Weights of a small GPT-style language model, trained from scratch on English Wikipedia: MLP 320 SwiGLU, 9046 steps.
Each number is 50 + 12 x the weight over its row's rms, rounded and kept within 0 to 99. Layers, rows and columns count from 0. The size before them is the row's rms in percent of the matrix's.

# gate: layer 2 MLP gate, 320x128, rms 0.161, rows 163-197, columns 64-127
# up: layer 2 MLP up, 320x128, rms 0.158, rows 163-197, columns 64-127
# down: layer 2 MLP down (transposed), 320x128, rms 0.273, rows 163-197, columns 64-127
gate163 088:52 47 56 48 68 42 45 43 55 55 52 34 56 38 48 58 39 44 41 24 31 45 57 58 49 35 78 58 26 29 34 51 42 55 60 49 46 51 42 57 64 29 53 72 54 49 76 69 64 52 60 57 51 54 41 31 65 70 52 40 33 38 59 52
up163 089:53 56 65 49 57 38 43 70 64 29 54 62 49 40 73 23 50 33 53 65 47 51 57 56 50 50 43 24 33 43 47 54 67 64 48 27 62 48 46 60 58 56 64 22 53 32 43 43 67 58 82 41 52 62 52 71 55 21 43 51 24 54 65 57
down163 090:64 61 61 64 42 57 50 46 54 40 49 59 42 28 63 58 41 45 37 54 59 48 39 68 54 44 49 26 61 58 76 66 52 66 32 50 65 69 42 47 46 45 68 31 41 55 44 54 45 28 58 56 58 34 43 52 52 28 35 47 33 47 37 64
gate164 108:61 49 50 22 53 58 28 64 22 35 46 77 50 20 41 50 64 56 55 62 73 51 44 61 37 49 48 67 52 54 40 35 43 53 65 55 42 35 42 61 49 31 46 41 50 43 39 37 48 40 53 53 66 49 70 51 49 53 27 63 38 40 48 44
up164 104:64 48 45 66 71 38 65 56 28 48 67 43 36 59 70 31 46 51 68 31 48 58 65 47 42 60 40 45 49 63 33 38 65 38 34 35 49 56 50 65 40 66 54 56 56 53 51 63 43 58 50 46 61 42 20 51 39 58 55 40 56 57 64 47
down164 111:59 38 49 57 55 34 54 47 58 46 68 40 54 40 68 36 50 59 50 38 46 56 72 58 33 55 64 66 53 62 26 36 76 38 37 41 42 49 47 55 53 59 34 59 53 68 61 43 55 56 55 52 46 46 40 36 25 48 48 58 47 48 56 63
gate165 098:56 62 46 47 58 54 41 26 35 34 45 41 42 69 59 55 53 33 55 52 50 67 38 35 45 51 43 44 54 34 32 22 59 62 41 40 55 36 49 47 30 46 50 35 47 69 50 29 65 31 66 29 43 45 44 48 44 40 39 43 67 65 43 35
up165 102:59 21 36 52 52 47 57 43 36 68 64 45 61 55 46 45 58 61 35 56 50 63 41 43 39 55 54 43 42 54 35 27 46 56 57 32 43 54 76 36 57 58 39 47 67 45 30 61 55 30 48 30 61 51 61 50 44 72 49 41 51 62 51 61
down165 100:49 57 48 70 48 56 26 32 56 34 48 28 34 31 46 59 46 30 49 49 35 67 54 38 32 48 21 33 61 47 47 40 60 60 63 47 45 48 46 38 33 41 45 29 52 53 69 32 52 49 40 36 51 28 40 56 48 32 53 64 68 42 34 65
gate166 102:50 29 57 40 49 48 58 44 52 43 40 40 52 52 32 36 49 47 53 51 63 60 42 49 32 58 71 40 41 53 34 63 60 56 46 44 58 43 40 45 40 30 60 44 20 57 52 68 61 44 24 53 45 46 49 34 51 57 65 69 47 43 55 48
up166 096:39 37 59 44 43 51 54 53 49 14 38 33 58 41 44 45 37 46 62 47 37 64 48 49 69 60 61 37 42 27 51 75 45 49 48 50 59 72 34 35 65 39 51 72 60 58 53 77 68 46 48 57 44 47 38 50 54 75 60 47 54 29 40 42
down166 096:27 53 55 55 67 30 48 56 45 48 59 55 66 60 63 48 59 54 24 39 39 44 45 44 68 57 22 51 41 33 62 58 58 62 43 56 66 76 47 58 65 61 32 54 58 49 39 16 35 49 54 58 55 53 40 51 61 42 57 30 44 45 50 59
gate167 089:14 50 50 59 25 49 64 71 37 55 57 46 65 55 51 55 57 53 23 37 48 34 55 58 44 57 41 41 58 40 36 52 32 37 58 61 56 47 44 66 47 42 65 62 51 71 58 55 36 51 50 39 57 39 47 45 49 65 56 48 31 59 62 62
up167 097:38 74 64 53 50 40 73 55 55 61 19 52 56 49 57 48 45 33 51 39 34 65 39 33 50 64 29 43 45 55 62 61 50 50 37 49 84 54 56 60 61 18 63 50 57 49 44 57 59 39 45 68 39 44 48 45 52 47 60 51 42 63 73 80
down167 095:75 44 44 55 77 63 47 61 64 61 68 30 42 37 41 48 33 38 51 74 46 44 71 57 64 45 67 79 57 35 49 66 54 67 64 38 30 48 49 41 51 77 34 45 50 44 73 51 25 45 60 51 47 47 50 51 52 44 40 47 60 67 44 52
gate168 096:30 67 44 61 66 54 53 62 33 68 50 83 46 50 48 38 66 52 57 76 44 51 49 45 24 43 61 25 45 55 40 38 42 40 38 46 39 59 59 64 57 21 42 40 45 55 50 59 51 51 57 64 35 42 62 50 54 57 50 49 57 45 40 58
up168 096:34 71 62 59 83 57 35 43 33 53 39 71 60 49 35 44 73 51 58 80 49 40 51 43 31 27 43 49 59 69 32 43 47 45 57 45 39 55 53 58 48 31 49 64 33 52 33 52 44 66 63 64 33 54 44 47 45 56 48 52 49 40 44 42
down168 099:61 53 51 61 68 39 55 52 49 54 40 33 57 61 40 83 59 49 46 49 62 52 53 53 68 74 34 31 66 45 48 54 50 52 57 39 67 46 33 52 55 72 69 37 61 45 39 55 58 30 46 43 73 66 60 58 52 57 59 48 55 55 56 46
gate169 111:54 68 46 61 35 42 58 61 59 52 33 35 57 49 20 64 26 55 52 49 45 60 63 63 63 60 39 54 66 53 69 56 28 37 42 40 48 46 39 52 18 54 20 55 43 54 33 50 56 44 38 66 52 54 47 63 59 58 37 47 59 61 42 66
up169 106:46 62 47 67 59 33 54 56 42 60 42 69 61 50 50 72 47 61 81 73 45 49 43 65 53 51 38 47 62 39 58 50 41 46 34 50 55 50 66 35 40 55 32 41 53 38 50 60 56 88 54 60 56 59 25 68 35 60 31 44 43 49 41 44
down169 104:28 57 48 51 63 60 55 32 46 57 50 52 56 36 70 48 51 38 49 55 73 46 50 51 31 39 43 48 57 41 32 45 75 36 59 48 48 59 41 25 47 31 59 51 44 55 64 58 33 39 43 48 46 39 59 39 67 44 70 47 52 37 43 41
gate170 106:35 45 29 55 48 58 54 53 53 61 66 42 49 51 54 61 71 60 59 57 39 48 43 62 48 39 37 44 54 44 61 57 80 39 64 54 27 64 47 41 46 31 43 34 39 32 29 65 44 43 38 77 58 46 36 37 68 66 49 33 41 75 55 59
up170 113:46 48 52 56 74 54 55 57 33 40 41 65 81 48 52 24 58 53 42 62 26 54 35 44 68 65 58 73 55 69 63 49 48 42 48 40 65 34 58 61 37 63 74 39 60 55 31 50 61 56 53 43 43 49 55 49 32 47 34 45 62 39 44 38
down170 104:53 41 59 49 54 69 50 59 47 44 44 65 58 46 58 39 56 45 26 31 59 38 59 35 36 49 34 62 45 46 63 59 19 53 67 58 54 48 60 36 50 49 44 54 37 52 74 41 58 65 53 42 29 52 47 45 48 29 71 38 56 27 52 34
gate171 105:42 50 58 49 77 55 27 55 30 51 59 37 72 32 53 44 66 46 46 56 52 56 53 65 40 30 38 65 56 58 58 64 52 46 57 72 64 69 56 62 34 30 47 37 29 54 52 46 55 62 40 39 43 74 40 54 69 52 53 48 29 52 50 21
up171 112:61 52 42 57 56 31 59 54 66 48 26 50 51 48 49 48 73 17 45 67 33 51 47 36 41 48 40 58 53 54 52 59 40 33 29 41 68 65 51 39 33 58 68 53 50 46 61 52 53 71 57 54 41 62 36 49 70 41 50 45 36 69 48 54
down171 102:61 56 60 45 54 28 51 57 54 59 39 45 57 46 65 35 43 29 46 43 45 44 57 63 49 55 66 41 23 44 31 30 40 52 61 51 55 43 51 34 48 57 36 82 52 44 56 49 50 71 74 52 60 60 62 46 40 24 56 48 40 58 55 32
gate172 104:52 59 53 46 63 40 47 64 54 61 44 55 78 31 38 53 74 52 41 49 43 48 53 50 57 59 54 48 71 35 33 55 53 52 39 43 39 53 56 38 23 33 41 34 63 48 52 26 54 58 36 70 40 78 48 45 52 49 81 54 26 52 63 79
up172 110:33 49 55 58 66 46 38 67 45 44 29 58 82 49 42 32 48 59 56 60 59 50 56 30 52 34 52 80 62 67 62 57 43 38 48 53 52 52 48 65 35 69 42 57 38 60 42 41 53 67 45 66 57 62 36 49 55 51 60 41 61 41 58 54
down172 101:29 26 69 42 38 48 52 51 49 36 58 31 65 60 47 42 57 59 65 62 42 55 50 59 42 41 34 80 55 48 38 43 42 48 77 53 62 53 64 52 44 43 45 61 36 44 71 65 68 51 50 45 34 45 39 33 75 54 31 33 52 57 54 62
gate173 102:58 30 47 32 45 68 57 45 67 46 59 32 44 45 77 42 34 49 65 37 43 68 30 40 41 58 56 37 45 42 52 58 44 46 65 57 59 45 48 57 60 69 43 57 39 49 35 49 49 60 42 63 39 30 33 61 46 34 38 46 55 33 42 59
up173 102:64 37 62 42 57 61 59 53 26 43 41 27 29 41 37 37 24 53 58 45 64 33 46 49 53 49 70 56 36 44 65 64 42 48 56 69 47 56 61 35 59 57 36 55 47 51 44 40 39 29 14 41 51 41 70 70 59 45 71 37 60 38 43 59
down173 103:66 56 52 40 58 58 48 32 63 54 63 22 38 50 41 45 34 45 42 45 48 44 34 44 38 35 58 56 64 48 47 65 35 47 70 57 60 49 40 61 36 74 42 49 33 52 55 55 24 61 35 69 34 25 53 73 47 45 42 46 52 26 61 54
gate174 096:41 45 85 61 49 38 54 63 42 64 56 50 54 69 40 73 56 46 51 27 38 61 39 35 60 59 52 62 35 49 37 41 66 58 58 32 28 37 68 44 68 43 36 37 68 41 54 35 39 40 45 31 48 52 73 49 45 70 51 59 51 78 56 46
up174 111:37 39 30 32 54 53 33 58 64 55 51 44 47 37 43 33 50 66 60 61 57 44 40 68 49 68 50 57 40 56 41 55 44 26 42 60 61 68 43 59 47 61 51 55 50 45 29 34 65 51 51 51 58 45 40 56 55 46 53 56 52 37 34 61
down174 105:47 55 57 31 57 45 63 53 59 49 68 59 39 62 47 31 69 57 61 51 50 40 48 76 44 64 77 66 39 61 49 34 45 50 51 56 53 20 34 64 73 68 57 58 53 64 39 63 71 30 41 45 51 49 60 37 55 47 27 43 51 38 48 58
gate175 095:62 49 66 58 49 50 18 70 37 35 60 58 48 31 59 50 69 47 52 45 37 38 35 58 63 48 69 34 59 60 50 51 44 41 66 66 47 69 74 66 50 39 67 34 42 57 32 50 59 48 28 73 64 62 41 62 44 53 47 44 50 36 40 48
up175 094:62 64 56 53 50 33 42 58 31 37 60 31 66 48 43 52 50 62 57 58 43 32 39 58 54 54 38 28 35 50 48 76 38 64 62 66 54 54 77 61 52 44 54 36 46 61 37 45 47 63 43 57 68 81 48 69 55 56 39 55 61 30 45 52
down175 099:58 40 64 51 30 38 31 55 44 50 52 50 49 38 55 39 51 68 58 45 34 57 27 58 52 65 46 30 50 43 44 56 31 49 17 60 61 42 58 72 66 52 39 59 57 55 39 42 50 61 47 68 40 59 47 42 62 44 36 62 36 40 60 79
gate176 099:56 44 67 55 54 63 47 62 46 59 60 40 51 38 36 64 44 61 64 68 65 74 56 47 52 57 41 51 41 45 66 57 72 52 55 55 44 46 72 70 49 51 45 51 62 52 50 37 61 44 57 33 48 56 47 63 47 64 43 48 37 49 40 55
up176 101:61 73 37 31 53 78 54 63 69 29 45 30 46 61 59 49 34 49 52 40 59 39 60 39 52 49 44 29 64 38 49 38 53 40 59 61 59 27 43 52 67 43 57 42 45 43 52 52 57 46 59 26 38 46 43 36 50 53 41 45 79 54 73 68
down176 096:38 63 33 69 55 41 54 62 62 71 49 56 23 55 42 52 71 76 28 51 42 48 41 36 39 57 66 46 37 56 61 32 33 45 50 54 37 58 55 34 42 56 59 63 53 51 56 71 45 47 48 64 50 64 59 37 65 60 68 37 44 28 34 29
gate177 101:49 60 56 36 47 43 39 52 62 70 42 39 34 56 44 55 31 48 70 25 36 49 48 63 60 61 48 59 60 41 48 59 35 46 54 42 51 48 56 53 44 40 49 54 45 67 77 41 71 57 61 39 39 48 63 53 44 49 53 61 64 28 52 81
up177 098:42 75 55 57 48 47 57 49 74 40 40 65 73 31 32 41 54 63 20 65 69 61 48 54 33 45 35 48 51 42 48 56 54 28 30 57 57 44 43 46 49 41 55 52 40 56 38 47 68 48 57 60 48 77 39 68 64 41 45 27 31 55 54 44
down177 103:53 42 66 39 54 61 69 49 80 34 47 71 57 48 53 72 54 52 23 64 55 48 67 35 48 60 50 59 57 47 37 43 56 33 58 41 58 64 67 40 59 58 52 68 39 57 23 52 38 54 61 57 51 62 38 53 46 63 48 42 31 69 45 27
gate178 091:44 38 42 43 45 53 57 53 33 70 73 65 25 66 42 22 46 48 61 57 59 37 69 67 47 31 49 59 46 50 58 50 68 58 59 71 57 39 58 40 57 52 32 37 34 44 53 32 40 47 57 56 50 49 42 55 42 55 65 63 52 59 55 48
up178 098:45 54 36 43 64 50 37 57 34 61 42 57 49 39 64 33 65 50 35 43 60 65 71 48 26 60 42 84 45 48 38 39 49 42 52 53 47 33 50 64 64 61 52 51 66 51 33 40 46 66 52 56 60 64 47 46 45 67 57 57 40 33 68 58
down178 093:21 43 41 29 54 38 37 45 47 63 39 57 42 58 50 55 54 56 24 39 33 59 51 67 33 53 38 56 58 44 65 62 63 46 67 65 69 58 70 78 62 64 63 62 64 42 56 45 51 65 52 72 52 58 53 54 35 55 68 60 47 46 49 63
gate179 096:51 45 59 48 56 43 50 33 26 46 51 61 28 47 42 58 69 34 35 29 49 41 50 46 22 44 55 52 66 47 67 32 68 51 28 43 68 42 26 58 60 61 51 71 64 52 56 30 55 53 54 38 39 37 72 21 63 54 47 58 46 51 57 55
up179 101:48 54 47 53 61 58 30 50 47 62 64 39 24 55 34 65 59 60 41 26 55 44 46 46 37 49 43 60 47 74 68 50 56 38 48 46 27 32 43 54 48 53 57 34 55 44 37 27 42 46 69 51 39 27 51 52 45 26 50 80 60 51 48 55
down179 100:64 52 41 41 54 67 43 62 58 87 56 42 62 44 28 38 33 47 39 53 46 41 43 43 45 41 43 50 53 45 37 37 58 52 52 59 51 39 65 47 51 36 51 44 41 50 41 57 53 87 68 54 62 33 35 24 45 31 66 28 39 57 48 34
gate180 093:24 54 44 50 48 30 47 55 36 34 49 42 38 69 46 33 59 45 55 57 58 47 49 60 46 44 53 59 75 42 55 61 49 55 52 58 36 61 44 36 79 51 77 56 49 35 52 71 63 62 45 73 48 47 41 57 39 63 46 62 28 71 45 48
up180 094:67 32 54 53 35 60 51 65 62 51 56 29 64 56 73 47 35 59 59 43 60 70 41 53 34 55 46 61 38 42 45 37 69 68 60 49 26 53 56 63 57 54 55 57 45 55 53 43 44 76 50 55 60 36 44 38 58 82 59 54 48 59 44 44
down180 093:44 53 62 29 39 51 54 39 51 55 50 41 69 52 27 31 52 56 57 37 53 67 58 49 47 42 41 64 62 28 47 52 45 62 69 54 24 37 57 57 48 64 61 52 58 32 64 50 58 49 63 62 51 42 56 42 44 47 50 58 39 53 41 50
gate181 103:27 56 31 50 36 34 58 33 13 54 63 59 63 42 54 54 40 33 54 44 47 44 66 43 48 28 52 56 30 49 26 40 36 29 74 59 29 63 63 44 54 39 24 53 53 61 40 66 51 40 57 49 61 60 56 46 66 51 49 65 59 41 59 38
up181 106:42 54 61 50 47 45 50 81 78 45 76 51 58 58 36 52 63 69 90 61 57 57 49 68 48 45 26 49 47 41 47 53 48 55 47 62 50 53 57 47 32 42 52 60 58 61 55 40 55 46 54 68 60 50 41 45 47 44 62 56 43 34 18 49
down181 101:23 70 58 46 70 46 44 18 48 63 58 34 72 52 43 60 55 50 51 30 53 48 37 54 49 24 42 44 61 38 73 77 37 66 56 63 42 44 46 64 50 44 42 61 59 60 67 54 38 64 57 46 42 52 35 53 58 38 51 37 29 50 59 44
gate182 101:52 56 39 57 57 47 61 56 50 42 47 67 46 49 58 37 83 47 41 41 43 55 41 44 67 62 47 28 52 32 29 60 41 31 48 74 48 29 54 46 60 49 68 54 56 77 67 69 49 44 51 28 43 58 80 35 51 50 57 35 66 46 32 51
up182 104:65 54 36 65 61 51 47 59 52 40 55 51 58 32 57 47 72 52 27 45 43 57 48 36 51 59 53 41 64 61 50 58 51 45 58 75 69 31 51 43 60 38 64 64 68 71 59 53 48 40 52 50 29 52 77 46 47 59 63 17 47 47 33 70
down182 110:40 56 54 37 31 54 58 52 51 59 41 22 59 48 37 63 29 40 46 51 50 48 53 37 36 37 23 49 47 52 59 49 55 49 38 46 55 47 36 42 43 61 56 43 51 55 40 55 50 46 42 46 50 56 31 45 42 20 26 70 40 64 51 62
gate183 105:48 42 55 62 43 41 46 48 57 45 36 62 35 50 44 49 41 41 48 55 72 43 48 45 39 60 56 48 45 70 58 28 51 20 56 47 60 44 61 38 16 17 54 71 46 44 64 57 47 57 37 49 66 77 67 50 52 45 41 49 45 63 66 64
up183 095:39 56 60 38 46 37 45 41 47 40 50 49 48 51 37 46 64 49 38 55 37 71 38 65 57 48 57 49 53 26 47 62 46 77 47 35 50 40 36 53 48 78 57 55 53 41 42 40 55 55 73 43 33 20 45 80 44 76 62 50 55 48 36 56
down183 104:63 73 61 31 48 51 53 52 58 58 53 60 50 56 49 52 54 43 51 48 62 44 59 56 60 53 36 53 50 55 34 65 25 82 40 54 35 65 38 54 65 69 29 53 40 46 53 49 57 44 37 54 28 41 28 59 54 42 59 50 65 42 30 43
gate184 088:28 48 50 46 53 53 65 41 49 32 40 55 70 46 52 47 31 46 30 38 57 41 48 58 45 36 37 38 40 37 48 46 58 51 51 55 37 18 41 62 45 40 64 32 73 55 47 62 50 53 20 41 49 43 43 54 30 41 29 46 56 44 40 55
up184 087:40 57 57 45 53 61 58 28 57 35 53 52 47 60 50 38 28 44 49 33 48 50 43 58 38 43 44 29 56 38 52 47 40 47 53 42 49 25 31 53 50 43 45 41 33 56 53 57 55 37 28 45 35 59 50 58 32 40 34 55 52 52 28 50
down184 093:34 44 57 52 36 50 24 46 51 52 46 50 55 61 31 57 32 63 41 37 36 44 58 22 43 28 52 38 58 47 42 41 54 49 36 64 50 46 41 40 67 41 57 38 72 58 35 50 34 45 63 44 28 48 39 57 53 35 42 60 70 65 43 35
gate185 097:67 82 33 35 67 53 50 67 46 46 53 48 72 45 69 50 48 87 35 43 43 49 49 35 69 75 58 65 42 36 42 45 34 40 62 18 48 57 47 42 78 46 63 46 50 34 61 60 71 51 62 50 50 53 67 56 41 48 66 52 46 52 38 39
up185 093:71 52 46 66 37 53 55 53 54 39 53 33 76 27 58 35 64 54 27 46 36 49 39 35 52 56 69 53 22 73 58 62 30 65 63 38 60 68 53 62 65 59 47 57 52 26 70 45 55 45 49 62 53 30 43 63 52 21 53 57 44 34 52 47
down185 102:75 74 48 39 59 64 45 57 52 60 37 40 62 33 54 69 60 59 60 61 51 60 43 55 57 65 35 49 52 59 49 59 72 40 54 39 59 39 43 33 64 29 30 44 70 49 53 33 53 65 54 67 53 29 63 54 41 42 34 58 54 40 44 50
gate186 093:63 31 44 33 43 60 41 41 35 39 63 49 52 42 43 59 47 35 66 30 60 60 77 50 57 42 32 49 54 63 44 58 65 39 59 24 38 47 30 53 33 56 49 63 44 64 48 46 47 29 61 56 53 68 46 41 35 61 40 39 46 42 52 47
up186 102:39 73 39 57 48 65 78 70 41 63 50 52 39 50 67 40 52 38 49 22 44 58 60 44 48 44 43 54 27 54 70 66 61 37 59 32 58 48 49 45 52 48 47 24 40 63 39 68 65 45 42 58 63 35 46 56 46 45 46 69 64 55 69 50
down186 103:50 52 63 50 45 29 29 72 48 41 54 55 45 59 51 63 30 41 43 77 40 41 52 53 55 58 65 50 69 32 31 42 34 58 55 54 58 53 73 43 51 47 42 64 55 63 41 40 37 42 60 46 63 64 41 47 52 37 62 32 43 52 45 29
gate187 114:47 54 62 41 58 35 61 61 59 73 62 33 49 40 56 67 49 45 45 71 48 72 55 31 35 63 36 48 42 26 58 65 59 59 53 49 50 47 51 42 54 57 38 53 46 29 61 44 63 31 69 51 37 52 38 62 31 71 44 47 56 40 67 35
up187 120:42 54 32 61 54 52 77 29 62 55 49 54 42 47 36 50 42 36 32 65 54 56 57 64 46 45 67 50 68 56 33 45 56 33 17 70 47 31 38 58 47 67 42 50 68 58 39 42 51 64 60 83 43 32 62 27 50 46 50 52 54 48 37 32
down187 106:51 42 45 53 55 26 37 72 27 47 48 55 49 37 64 68 65 41 46 48 60 44 56 51 49 61 29 66 16 37 60 75 51 52 59 48 51 35 63 48 15 64 55 63 40 47 68 62 42 53 36 46 50 30 35 74 43 62 48 43 48 40 46 78
gate188 094:30 56 33 45 27 64 52 38 68 45 35 41 52 44 61 51 40 45 42 43 49 67 39 68 53 33 47 40 47 63 61 56 61 43 38 54 43 37 69 61 24 45 59 54 50 74 37 48 62 39 57 65 39 47 60 56 67 53 61 29 65 52 23 57
up188 101:58 51 50 27 65 48 45 58 62 58 45 49 48 42 61 49 52 48 55 58 66 42 73 32 41 45 43 55 51 45 58 65 27 42 62 61 64 55 44 57 44 69 29 62 47 47 57 55 37 55 34 58 57 78 30 64 42 41 60 46 55 49 49 76
down188 102:42 48 57 47 44 42 58 45 52 58 58 25 45 38 33 47 39 33 48 32 34 68 17 46 61 55 58 52 49 43 53 50 68 65 37 54 41 54 42 34 59 40 46 51 60 30 68 43 59 35 46 69 36 39 75 38 67 51 70 37 44 55 39 37
gate189 098:77 77 43 68 40 53 44 82 31 49 55 59 51 39 41 45 37 60 31 67 45 43 70 56 52 75 45 51 36 45 51 41 55 53 54 38 47 60 65 59 63 30 57 41 53 45 63 22 66 53 58 69 66 45 44 51 61 54 58 47 41 60 62 22
up189 096:41 46 27 54 34 43 64 59 19 57 44 54 36 44 49 56 57 55 51 55 49 44 50 42 57 63 51 39 40 49 43 28 49 50 43 48 45 56 68 64 52 41 66 40 75 49 65 29 71 61 59 35 56 50 67 47 43 37 36 52 38 48 39 33
down189 098:50 32 34 54 49 36 49 48 47 47 38 46 64 53 47 59 57 33 46 61 50 61 40 34 36 44 40 45 48 71 49 48 71 67 33 44 62 39 63 44 46 58 50 68 63 44 41 19 60 55 47 38 46 43 63 54 62 25 39 73 35 29 42 51
gate190 104:45 54 44 33 30 67 55 38 45 54 65 38 51 36 54 47 39 36 39 24 61 63 39 18 52 42 34 53 54 56 35 49 38 43 39 54 41 57 55 70 59 47 57 53 48 51 55 55 67 50 56 56 40 50 36 46 51 51 35 45 51 67 33 50
up190 098:54 48 63 37 42 41 51 46 42 42 29 49 50 65 41 43 49 58 36 57 62 46 47 70 59 65 52 61 40 40 49 39 55 59 54 27 65 42 14 46 58 53 46 37 33 32 50 52 61 48 55 14 56 62 67 59 45 54 76 33 57 66 60 54
down190 107:36 50 52 53 46 61 59 43 37 71 65 44 72 39 66 60 28 55 46 47 52 53 10 44 50 47 40 46 65 59 30 45 53 50 40 67 35 55 61 66 36 41 52 40 54 56 57 70 57 53 40 49 44 49 43 54 63 64 28 50 46 62 55 43
gate191 110:42 66 54 72 56 39 57 70 39 55 42 34 56 64 48 67 38 48 48 46 45 45 55 71 49 45 48 37 60 64 38 59 56 62 51 63 50 74 43 46 30 16 50 27 24 39 38 60 41 59 40 56 47 47 67 44 59 74 09 41 44 44 54 43
up191 099:54 47 71 43 63 54 45 50 50 52 60 77 59 49 43 53 57 59 57 59 43 43 46 36 41 65 52 53 63 61 72 49 63 41 52 65 48 41 56 69 38 47 58 54 46 67 58 39 59 52 55 64 48 54 63 56 49 31 69 61 52 51 63 39
down191 103:55 58 70 51 40 46 33 44 55 39 59 66 68 57 70 85 45 50 55 57 41 43 38 44 42 75 63 32 42 48 59 28 45 52 61 57 51 50 40 65 43 57 45 47 54 63 68 36 64 67 61 46 47 42 56 55 46 56 57 52 54 55 66 32
gate192 109:39 84 42 67 66 20 39 56 62 49 36 45 51 32 70 31 66 45 57 52 57 41 40 33 57 46 37 55 43 28 58 69 35 50 30 38 58 52 44 32 48 36 48 40 22 48 62 35 68 59 33 56 36 54 25 51 69 52 65 50 67 45 57 51
up192 106:48 63 54 61 46 28 27 59 67 36 43 49 35 52 63 59 34 27 66 42 51 68 46 32 61 44 29 43 43 25 60 60 31 62 49 52 64 46 50 42 50 34 35 51 38 36 62 45 64 69 24 46 52 60 53 43 56 72 60 49 57 61 60 43
down192 107:33 42 53 41 39 81 57 60 36 61 48 35 55 61 52 44 43 56 41 71 62 45 71 63 30 50 67 49 59 63 73 38 70 61 44 29 60 35 60 58 48 60 63 34 60 49 50 57 25 42 59 42 62 34 61 41 39 41 32 36 57 37 39 46
gate193 080:63 39 46 43 56 69 47 30 31 38 56 27 79 30 57 66 63 52 39 44 42 56 29 56 48 60 40 32 27 40 37 61 50 38 51 48 65 71 31 52 49 41 46 60 45 42 54 76 50 47 56 41 44 56 39 43 75 72 56 46 43 43 67 28
up193 084:42 58 33 46 41 40 34 46 76 48 38 59 47 48 40 52 25 53 75 56 53 43 52 57 61 64 69 69 72 58 42 46 55 68 45 30 53 47 45 62 37 57 37 29 24 50 55 41 60 44 66 43 52 35 52 59 50 29 52 50 39 70 63 69
down193 085:54 33 72 54 70 51 51 61 33 52 61 54 30 46 64 67 55 55 30 34 41 55 43 57 50 56 26 60 32 43 67 64 49 51 46 42 60 34 68 59 35 37 55 67 54 36 48 60 48 57 54 57 48 54 50 51 42 45 50 60 44 50 49 61
gate194 081:70 36 47 58 40 48 74 46 55 41 43 62 24 58 49 43 26 51 69 64 24 68 40 42 29 38 49 57 67 45 46 38 46 62 38 63 62 55 44 38 65 65 52 72 22 45 53 57 45 44 49 74 41 39 44 59 40 27 56 47 71 44 47 66
up194 077:57 53 28 41 40 55 75 50 58 46 34 51 31 56 45 52 36 48 46 37 38 50 77 53 32 48 33 58 55 51 72 40 47 58 45 54 45 41 41 34 44 72 48 49 24 34 66 46 51 52 48 50 51 50 50 50 65 43 75 38 34 51 46 73
down194 083:48 49 43 41 28 82 65 38 55 32 48 59 45 57 45 61 33 50 70 57 55 58 31 43 45 39 53 53 61 53 49 37 60 67 48 41 49 50 16 57 81 71 55 51 41 38 46 43 60 64 31 39 55 53 66 51 34 31 46 28 76 50 65 43
gate195 089:61 55 55 58 37 60 66 58 79 63 55 16 45 56 60 51 27 48 48 51 46 52 43 45 48 56 67 41 54 41 60 46 52 59 57 57 54 62 38 54 57 52 34 56 33 51 45 50 25 57 54 40 52 48 58 36 52 57 70 52 57 43 72 63
up195 098:47 42 63 41 24 33 38 66 42 57 58 57 44 44 50 49 64 56 65 60 36 59 57 49 49 72 47 60 44 44 37 48 45 69 53 55 42 50 36 49 43 67 68 38 48 57 26 59 56 41 50 49 45 38 43 48 47 54 39 60 48 37 44 47
down195 097:51 47 71 39 23 24 42 47 48 67 34 67 38 31 45 36 47 74 58 45 51 26 51 50 59 54 39 72 48 48 53 67 40 39 54 46 57 42 50 50 47 48 64 45 47 59 39 41 59 56 62 39 56 35 58 55 35 67 38 53 64 46 42 40
gate196 082:39 25 56 42 64 25 50 69 66 46 41 59 22 48 66 44 58 51 45 50 70 52 56 60 81 47 43 70 53 50 29 44 42 51 50 40 53 45 50 67 62 48 59 69 53 38 52 63 44 30 50 47 56 65 57 55 37 70 36 66 47 16 33 36
up196 090:50 13 56 42 56 41 59 42 75 48 31 46 40 50 51 51 56 66 49 35 77 56 72 56 68 53 36 51 45 70 44 35 66 36 48 59 47 52 39 57 65 47 49 58 36 59 52 57 43 43 51 55 61 58 55 44 44 47 43 59 62 18 20 38
down196 089:49 45 50 40 62 41 62 45 47 57 45 38 25 50 57 47 64 52 58 29 71 34 38 31 72 56 69 51 55 57 40 57 38 66 58 75 39 32 46 46 52 57 39 42 32 32 48 38 45 61 41 46 42 27 45 50 40 48 56 50 81 40 57 26
gate197 071:43 42 56 71 75 38 53 33 64 65 51 62 58 34 66 60 42 61 48 69 76 38 64 41 33 56 52 39 46 35 66 73 43 55 65 50 43 48 44 78 47 62 61 47 42 34 59 66 38 53 31 68 47 54 69 66 55 57 74 54 54 52 31 51
up197 074:51 54 36 70 46 50 54 63 40 44 64 52 44 54 60 24 35 13 64 43 64 71 51 53 58 53 49 55 74 40 46 44 42 55 65 53 35 39 54 54 32 46 41 48 51 78 39 42 56 47 30 34 52 60 59 48 53 71 46 52 32 40 37 54
down197 073:55 46 46 53 40 42 29 64 58 42 37 40 58 44 32 49 64 48 50 26 52 43 63 61 39 45 57 39 24 39 53 49 35 42 26 47 50 60 53 83 59 52 63 42 41 43 49 73 61 52 59 74 66 44 42 47 50 68 56 37 41 59 63 33